Weights of a small GPT-style language model, trained from scratch on English Wikipedia: 17 layers.
Each number is 500 + 25 x the weight over its row's rms, rounded and kept within 0 to 999. Layers, rows and columns count from 0. Numbers have three digits each. The size before them is the row's rms in percent of the matrix's.

# layer 12 attention output, 128x256, rms 0.15, rows 0-127, columns 0-63
095:478465487499542514490466488558520488465476493511540467509551523475531515474473497498490510492463461506502514511447467515509514540496498507458513487494491519486505486515497525498522496515500456
099:505532519460497483452493522502495504498457513492510467481525476505519533531559539474471488522517522488517494457500478485502487478520511555502473496520515498505510541525517524478508508483509508
105:474494522495555479499485482530483530524512498508511484508500517497502517572479481516507519479456530502554502509508504445502494534497476485517518478470521483488490497490524475542512492514533485
104:518480490467546517508495490510473497482515464515498505488495502517548501489486520473496479481465487511479521507476494491513487472514497516513496501504494496515528493495492472514522505515491521
103:478426498488498482503517473530457495502520485480531509483517523515536483501497521483482540459490548454529476496533494522511488505508497501487489446488523499562488529530498485473481504469468512
098:520544500475505458518516492506476530483527498474549456496468495523489497478526515480515529531489500519496555488505485466481543486495499499519502491468505498565495488479471527479545563483522513
099:531493456494456482496548475500450506514491484514477512519525515484520519522507528469520525468504509486484474526523545461523470486506494529490506509467486447489525532489500528509527533472518463
095:468508498508475507528512510510498503537522516498503472509504519503491501521524510461518483503526530503486508498507486495475544489504481480496490502498479499461464499499515479507503533483510516
101:493510483510513486468492502484486527467480496523508488528500487480532556483519509542511547482508460481526554511536464503502470529486504484511526519487509510491527504513473510509502503484473495
095:504494538484532496474522489502479482507511513514508477486511482468504485493540502524515521505491487488468499515467509518516504467514520452474483482511530510534487532536488500507485507441547473
111:518562503508480467508496546456501521526524504500477554453483508508478495504503526529465458478493532512497464476524483528528482500457488533525536497519499471491547505572477530504482474551466479
095:499539530531476526513514485510519505531512501489488520500497558528500512497526498540448499486495485451492486510499509514510509478506541512499573514526459492526510483519511489533532522472500503
101:450486502518474519509516507521511452500522481523464478466476515448487511509483500463519512499520484504505506497511480495507509505504481494521512518541469483487501512480531466513487471525496512
093:543530522535484513459504513515490531479530462536514482511513515516475519522482494497487499447483450509475502461498546530457481511482502502531472478466492562537507543533488494496489516459527447
100:475501484486501473516414457478505480516519490454492499468530480489512532500530449496453541474479498447504490487458526475472472493510507516482537492492500492530515491543504498509472533498527477
102:523496496499459490486493514448480489523534544522500513462521472508500511518522504488525497499478491454492520535486518513539493550472509499494488510514460493493506497497466492523493478508493503
099:545486484511530475484514516494513511514525496504500492534510525502475475527511515469493515493482511477537508504519529524537535500528491488443471500535505479535523502528461472508520526504513490
095:516504492497478500512477492466499510491518518496528491468531551500486495468511457474519529522509490458488495510477522455498470512541534512465532508518467529506479472513508503510492500484535511
097:494515511532506491484502485511524500474523529501476493507431480510524516466487452494496541477502516513501472535492505502498504463465488533510468486485491549519487511495502467500497502535494503
101:485539492547461533509492514504470500495503525499475533507512466480479520499504518523537498459484497480483508527506509512518514501500494457487534529506517460510470463508508480458519509488492499
093:529499517508499500521527507497511503459487504505506504484505491500464500489481522441516462516503485506480501479501507490533533486511517540494541472469491520499472540520506518512514530502500519
101:512497488447488487534559465507551473508472491502457508488476545503510501484512535501504536518495491522492510514531506500558480526534463523509499479504471509497479508498520505482537532507526519
095:520543494506490485541477471520530488477472559479478506504534500479498511503510524502426532530487515511514510528518519507485492498537494487518500486515486455524522519499492537476511462506473554
102:497494542540516498479503520533492478485491467500515497492519503547510522502557480490502471472489510527532474464462561479534523502453451508461503519502493505471534531518537491470524520501490473
097:474472529512468458512539495527520538444519477477505512496473515510474491489532477482517491524493528514521483511500507527468489512502497489495494515519502467483499536527492504527514487499499490
094:489457482484554491553497498496511470523498471526516483485452473507465522518514506538472485488487520486477472496500537491490478527493497499493468485504472527486482485489517508489519559502462520
099:528523496516500485567525491502545484495477528517511480500501481541474494484502512472502485526461528493480512489486487493508506505515542504534479469495523485507489496525481486497485515522473511
100:500496505496476480529533517494507510510538498529519470503493503506464486492513521491514472502477540488486509565508501515520540503509514477564502534484485517477547524509513497509507496466516505
093:507535512508475472491513504508495471508525536496496538510470481488523491512473534495527518501491553496513483522484491489510494523535459489494522503490481505521490545460489524505484507474475487
096:481497459500495490508502496486481503501523497519506503476490486504520510472529491480445485462500479513544506504466495528511504512536524492517496487494462450486483502537514503492500511508520456
097:513501536515451498506498526503513524492520495501502514445548470476551514516510466510498516475501506489471472505471544449518487514473527526476506539490555491536485502543497526539463529474526519
091:492505552468502535528507488508490522468518492461506509491518491487537511495500509511478515503499454546495535470485468529487473538512513525505478438479464457511492522493516511514494454448515493
105:505495495523531485506524508492470533481519511511484488484531513526509479471538516500484503508489473458521518486517481518498517529472538500508563490474459468502505535468478489493454479509514503
099:519527502506504490472483493518503445487506470504498531463521503510498501520485503512533498471520515509542513469499469562490510542486510536488513502513507508486513518492492479464531515501516503
095:466506521510515484483539486527521516491484533535482471496487490492463499499476441474521435499524540492572543486478513503522486505470515523500516513518480516484497499455545469468520500533452508
101:507507499509522498455538490451459498454502502516511489465568491505504534521525504524520500487488482488452509496517531490549501506493490541484507519513504511526459490526506465527482491504490495
091:493496495465482511471525449521521528538508533517518533527519474449487470486496494487536532522492518513462501508493522474492483533504515510516445497476504477509469472520461502511505513513494488
092:529480502528524461506469504494496511488508524504520481506485534444528518458487483502454525530542500526539496483466462509515492478491517465490478511534471560478484479527503481490453540524498495
100:523506488522459501500540529462496482519516488477505530500519493472515511508496471465518492535470498464467502447498500499524540478478527504515510468544501499492518534509527481454541495468482469
101:477480512509486527466498519479512531506545461516498488565496486548500493465527525485549523487533479524490477532531482497431519493507552540507486496490529486527477533438549483489481462512469494
104:480502543493501513483536522484457518478537507499490507501495465534473499469506505444534559508507538511514485541487536450534545513511538486458472503494466498549461525478490454469532547504516485
097:516467501462543511472499489488498525497516481505468514482504510489512520485497508541492514532502519509517468518488479503446506537505500500498493506496481496519509460496521490473513480487542493
100:505501504521457515487531522475534482520530496522516459474509475490481539523518514491532486530500546503483506483496531458500513509496497513563505521493495504500512553503491501480554525492520476
100:494440514487559517458497496527539498505489529446517516458529482479501459492515473472470493510531503495478480522488485540516474494461527487499478557481475539504469493477474535490481466501515517
107:474520490472458477476479510478464501491464508508496474550477472478455528498502507506491493469484481503478475520495457476480476508504498510525505490513475489511507516538482472526491509451494541
091:497470505454488497501490521501486514475498485544516508541495528525499517475511469581489509479531482539450488466493467507469501497490510466535483522549492512515537503466528492483491514502496503
103:490505488491531474480536475483488471496510531561551502525448507497508511474528481482505500475461497491518479540477524477490496476484513478488461490502469485528473481507524475529493499482518506
099:491460481474449522485515472470536461514490506452478524486501502497538456497467461489495495501497482494467502496489559487490451527461452503437503511503510527473469497512527494496493526502492482
103:499502506494472496480516516519503484511496518515513493483489484477537517503518489506496501523467529541498506484538531491499527536536528503522453500513451490462524493500510463520489511540479512
103:495508508523488489508482525499536513450478517517532534542540504486517527526461523495490506463481517480466495480465485475529534515460504508552499508527503524502488538498527463531520496499551516
102:478490515483466564492499513500510528485484548454497478475497502487532540473474528520446536484502486445533517470520482500496493466473521476504526508526532518461484470490526503532522528491539486
104:478510500486520473504534493482480507513522486474494511489497493508485514483515490532480524541507458496498524516492519473468497526521502495519521548523503518504514520551531521508504497500475484
107:498483477535500521501489480485523483479518511487468503508495505495445489510542483537491474506502481518497463513481512495490488512483506500513493479477527512510555528497524516486495446482509501
094:472471535493488501518512480503467548497495441496514540509525520505521514548514479515505488515478498490460486532462492513496564494483544482521497524512500461511445534517546489491519546525519466
091:519514519538496477493529511479518511503527496523502529496520478536544531516474442475455493580501476512521512507514431511504483495494477436497498536505520485500481482475505469466485492472474496
101:527481444442487535471477474470503524508529521509509497502497476503497500489523474492467489490506504491527508482509528528466555542520422505475500514503476487484498482545511532497499533488472519
097:541478544531485488498474489510516482525498481495444519532508460497480520479462482511488502521562477508519481517530518503482483528480539491464511522507476537504483488479518493481489509492489459
105:511508497504508513506499515487481513514487523456524534497503503555500476499505463432485527509479458553551484489501524510455511526513505531505509523517482486504502525488516499505512514546482512
093:519486524524473486501478496527508511483491484510489547549492500527457473551474571449511504524483484504510527468487473508484484507490491507492498524456509479511496492491479491517499489484465488
100:516531519509489488507473505497503511539478520541489530504479505507519514480500501501463514498536512486479451489501505509481476545477513507501528465492499530483504502504506467503509485485491537
098:460504488469518497462500541511490513477506504523515495521504486489508491502513492488552543525488503499530512492502557473542507543488506519517492477527485506469484479471467505553512514497489496
100:518520508488478526493508497509526538529456483469491533506497493510480497486534493478509546508515480532509525495524491510494477474496532515463476489528481508490495502489541532483494480486506469
105:471493499514498499508527509476503521511479502522489448535504499509526550513495493488481536542535513467486491491469504493498504520498487524536514531499538499475520511501467473496497551498492513
105:487481563502462491512496509527509486512561501544447508494475495547490464488515488529483520475487519495538516500492510478480499509490521483525471525470489490497545533503502491527528514462507488
126:535507506468476478540562536515452536489498491470438537527517492474470518455511456491487497465530493530469523515473534487510514465532489571526482496496507521515461459518426547541541503506470476
102:472512487508455499531501496475483452526509506504526544515476482518507481507532546494490473488509492487473482488491496520487474472492470478526534485531444512505494462498500539482502476512518467
103:523554493495494486478465473512491492501527487490489493512529473476525489546540485508484510517481493554455503560486462486502492498514497507505472474482523512477507483508506505522507526538494526
099:529511499508498511474475448514469518465483516483513470511491482511549444485476479486461538482491492496520525471483547520536505539492487528554521535552526506476482499475476508500473529498499476
102:490518467499486491517499519497519510491469470527499455503477498463538470510499495524540542484427499523511468483548490539479499462520480525479496499507484512534456489473498540502498464496541470
100:502503512537516503533526467513520522506495537534513493472508528454521529539517559505523479460501505521471527509466568482499502466515527535498558504500474520466486476497485538524463518493490500
102:492533478528479488524496496449481521491474495529479465427482492516467492475509481486486473551521470499531467493478516540506508475505521499525547478517503484468520498497509488518526530506493488
105:507477541502494533480500491537510509500516521467525485482476516524537509519515490529475511490508515552499468513537497456504463488553496595510483523531471509524475487500464516484514495504494467
102:528528501505539541508468498493512504504491528464472525492500518477542484465515458488498458497507493508475495490526485516513472527539494494507474513508462531485467472489465473495490523484503501
104:533462506508531504503453485525505499501523474499529503496493468522534543500537479496522498525513528513497517525538527479537500509492500493471531506498498458487513512506500512546523518498492496
097:526558508512544475539507501464491511495478497505503480464463507496493474505459506510490505524496492465529520533481514474480545496470523516468498516549493486495509529475461553541503484519470526
094:476552540488511498492452492481509538514466549498465536490495528512481532515509472508520484487513550493491542467496529477468482498494498496502512533487469480489496515504473473495446513494490498
102:485502461497472519508493509479543511504510488487484502524480523524514550479522461468505475485464548540493485515502505533512534495502495538475504481452531525483471502455453505509499539452533492
104:510485567468537452503526453481505485521541500479470510506507536500511513528510487457497536462504472552494488483519511505473574476475498503516504478464488512528471493492527508532532522507507513
098:512485460488466477474491477500510539519520506492493507506502490449493496496498535532525539511506485475491529496476520501485504485494514496543489526548492513511476455510531502462517460510485524
105:505496476503497473480476511516507518500494513498450496505502490520515489518481545491518502498511470478457499519496500508503524532480471468510480471518477433495520495542487486477517471473490534
089:474519497569521511513486508496502514527517506509533453513480481513533513523487508462507487466499502492476496494465516505514526478520540512475493504540466458500505483564524486495568473497528459
108:478455491500506476446501478490512526471473484530503538429508509497495521499474461482495498502515468515504524477575538498462524491512509494475469463508459520477518490538490504495558514484546497
096:500490441491476512534488557516494488499518491484497507490538557526487529512516519519504480511476520503517504530517505516500534541507524489501474471473542530488482479490507483510537500465504511
101:468496512486504519551566557510517521495508515512488519515490504471487481486523541491452507466504481502503492493486501485519472557479477523522482516471482492540501518506502462510515497500480522
103:488433487493546473520466494477492521508494484493495562481482521486529500495497448487519545516523484543512554519469528475548506492486519512514498524507510482495492466546473487479473487497526503
090:454513478497462479499481533449501520560490482523492525516490507497464502466501508520510487541494501490497504520550537495532476487538459532506485547487470520515540517480484501498483499537547468
109:535499478474494470475508506512479501524522499496472478526524512491523483525520530464513488532500469509496483505498516462507503491541493518520525463489504519534493504515545496546513503476508462
101:515507472470519501480487526522523512504539493498527444503445498501512562475488444545505484495490532524491496502504503485531448507501521564509492537519448503500429500508506494521516497486501505
101:480463521517479532484473539438519465483484539510470485483512480482498491464488519506525498487488456513492525492520483520506486448505501546498537503492473476463479517512521479490504481519463527
106:516452480510486517490518466458494546499479446479470478500536497529467507526507508497483493517516501496508453472424515499492577472517475465481504503519479528469471508537486507523538479507484476
104:528483493470552523530522504515524465522472546449543515481516502495495474518581483501504500516492542495466487505532518486505502518495509509468518543512471510487472559458529459525492494482513479
106:445504541500494529532512504503490523504499517550476508484518500513473479496517495490520499495506473478517501482530550496507497496501511445460506484544513500488498539519496490462487498524502527
090:517527488491469512546454485469535510510550481469505469495469530481517510494529449538472507482534487526490537482519553500528490511479499443477529489478494541488487487514477494521517540516511523
096:498501526505485471489505481478461507516509503476523481517499508498429508486523524473524497483523532479452504488478478457513532521539489483492492448512482473537494500540489523465504464532501510
101:446514499522523495477475471476498504482521489532452495488518523536515499488496500473505519489485513484460500491471537487451516497486469508503498530520459488515469474527523548557501517463494471
093:468489510544487531522513468485505477495520479526525557517490486487494504487490499503544494510471524519528522480493494507481518518539506472498484481503481540460526510489546499492494517481495526
093:500527527495472512514552486522515510470539491491525525467483476473457496483524466464514534446513527509506539508474474462487541477530532489484495522491473514505489543472509477535495505519473502
103:467536557495494521501521456485500499487493480523490553492512532509506502524494471479501485478481522487511511524488547525512473449486468510527501492517499488477527498474541473519525477524476548
108:513492524496528489516457514551504489499497493503525473541471502513494521455443498507467470492498516454511500536507483484518532491518501517487466497508507521511484511496559536489496524499533456
095:508456475513489494498475497485497519477498503505510502491470523495494530490468508515501505526494518492477483494466442493512459524508472470506522514533482472490453462491478494528476490500516472
100:509497518518466474503492522482524497494481449445518491487537471480489481506510490492511463527463494533490513491496494498469488501513478481481514541509505495495578486532517525480505542498520509
101:499543465533487505507533515521521528520482470511499531503512489506500519474522501516501519510513494468544486514513501515485516530486530502493504513505523471502501482485490462536498525522504439
092:480474468527490483501489523515484489537484494463476480473487472492489509471484538466465508483509506480498510510483519472487510493477509556501497509532485508499511516492483484453538474501541493
095:489517502510506473468508492504543477480505495471519532496503482482504500485448480530485508538482508488489483500485481525481525473495454506489494510472467523453475494495522500489501496496478490
099:490542514455530507481521542487471493474504489517489459545479512504503488532498487455478520523464491532554501454489498528491501496452532520521509478533477494485506471533503518491527501518520463
099:548508498537526491538507501518496525460520478538462541521484495501519509411472490497523534510553534500525516494478503496494484488484517445532525498502498546507535482499495525534487484482482456
102:483480533519469483535471480533508508472461504498513463501499484508532517536481513484512500488517509521535506491467517524482522517492500475532460512529467517513523478486520488446466494491447444
107:491503537531471475502522497478498483535485466511445504528523491540493508543541515512528481484492518513545540515486495518516506527510502527478523477497470517514522512520509504471526468498491523
100:512518490516460541554485479519490541550495500524488491507490485504529502490476515506524483514500509482538503483504495509493482504524499529528465504512473472520505483536527485492482509527497541
110:518508511528497502468517483543513506483511474502454483512456525482500464528562503465496501501517532469527483503497518439486571457519515533497499521522505510499491524523504483481476466488499482
105:485481474453530512530493479531519585530476467497495515493523487536478486497476475513507496523504451498504450508493506512526496504498522490537503503535467546464484472501491445535483496477524476
105:475524445534495487515524491518533475504495520498545514482492502519523541504500486496529471481503491472500497473463535463529557496508498499492522476492494481535435537545460546454509518472473485
103:516508483524483511493491505501537464486516489523492528498470449521552503532462528503433458507499525517528485511506479478456535476517528479481529493476489472516508473504489506490504468502493555
093:543509472514500473509490480503478501449487507540501495510456505487505527554469495543547502485476525505524513524503527525532520511498536482510474487484484512495518442540496494467487526507481520
100:509475505497507519537522510532512530503487484485493537493509493486503527494503494469518510504474490490489503499513494524511448471542501430527473539496469538501486513497537465489500488499467493
103:492498499528498504486550465511508502523493459508503470477523449525532459505522503492484513452496500501496536505504494500540545471484499520494501529501466472540512539510493525528510538491489476
103:533482515469500523486503539442524498494590467452503508501499531468493524498497529488527517483546498502513501501452499531526472519500481491460502495471503498520505522487486503512478482481474490
099:484491479488496454541532455517538513475480486503495531521487522511522510511506498500477485497531498476531522488509501467473469515526477511492493497512536528467521492500522475499518485518519500
099:509488471524495481504578499528497532468482536465515513519488492554530462506545477490524470509514516493486514525470500546461479487475492510496487488499509488557550500497522532537498496499520515
098:502552470525511514530490467510507460497526455529507509523505514450480515503511508489515498500492511542516482463494493515537492516525489519480478494501457485518506488535515505491489493514507550
098:489490485485527493459495496496486504527498533529454475498495456500470526516526498478513479503493520474530517488507478504476479513476487469503491469500503540501482539477473538488535469530549467
105:519498481479514499516539490533504498474508525510543495522502503526528560500510494517470504540506510507479502528489489465458479482466495490484497498492471478507510522510494508477503466510473474
099:473484519491501474501509494492488476533482520464509489509479486510501473514493511514526525489527534520490470479477480500534465514554512435556493514489505472491472496515505530518542472482476525
104:484490464491501504512471481529495470527538499481459480494504520479506514550480488506514525500564506524538523499520508530462487524494489494443506524512507491488526508494444476528509482504477491
103:527513463539557493532511535511520510516465518531522481524541478521515485479501476466550544488497472547529508507550472474493507483514523468517471484505492491525481522500575503523462499511515512
092:483499530500529520515478540506522490513505522540510482522488490491502520480517514518539532486434483477501523531508484480521531468508482519495484508455524466493538516502500485492500515462489472
098:474502524460500538523518456501526525543500520530506502489496503550524515507493562491490507496505503512519482529435500481471506501486489507482489521476496499501494514514484515501457491502493489
096:485508520501533495459450474526487471517518535497498512485478500525478499480549534486485483494478488475487504498514518472533533540529502489478462498534503544520481508527514522515482488514545480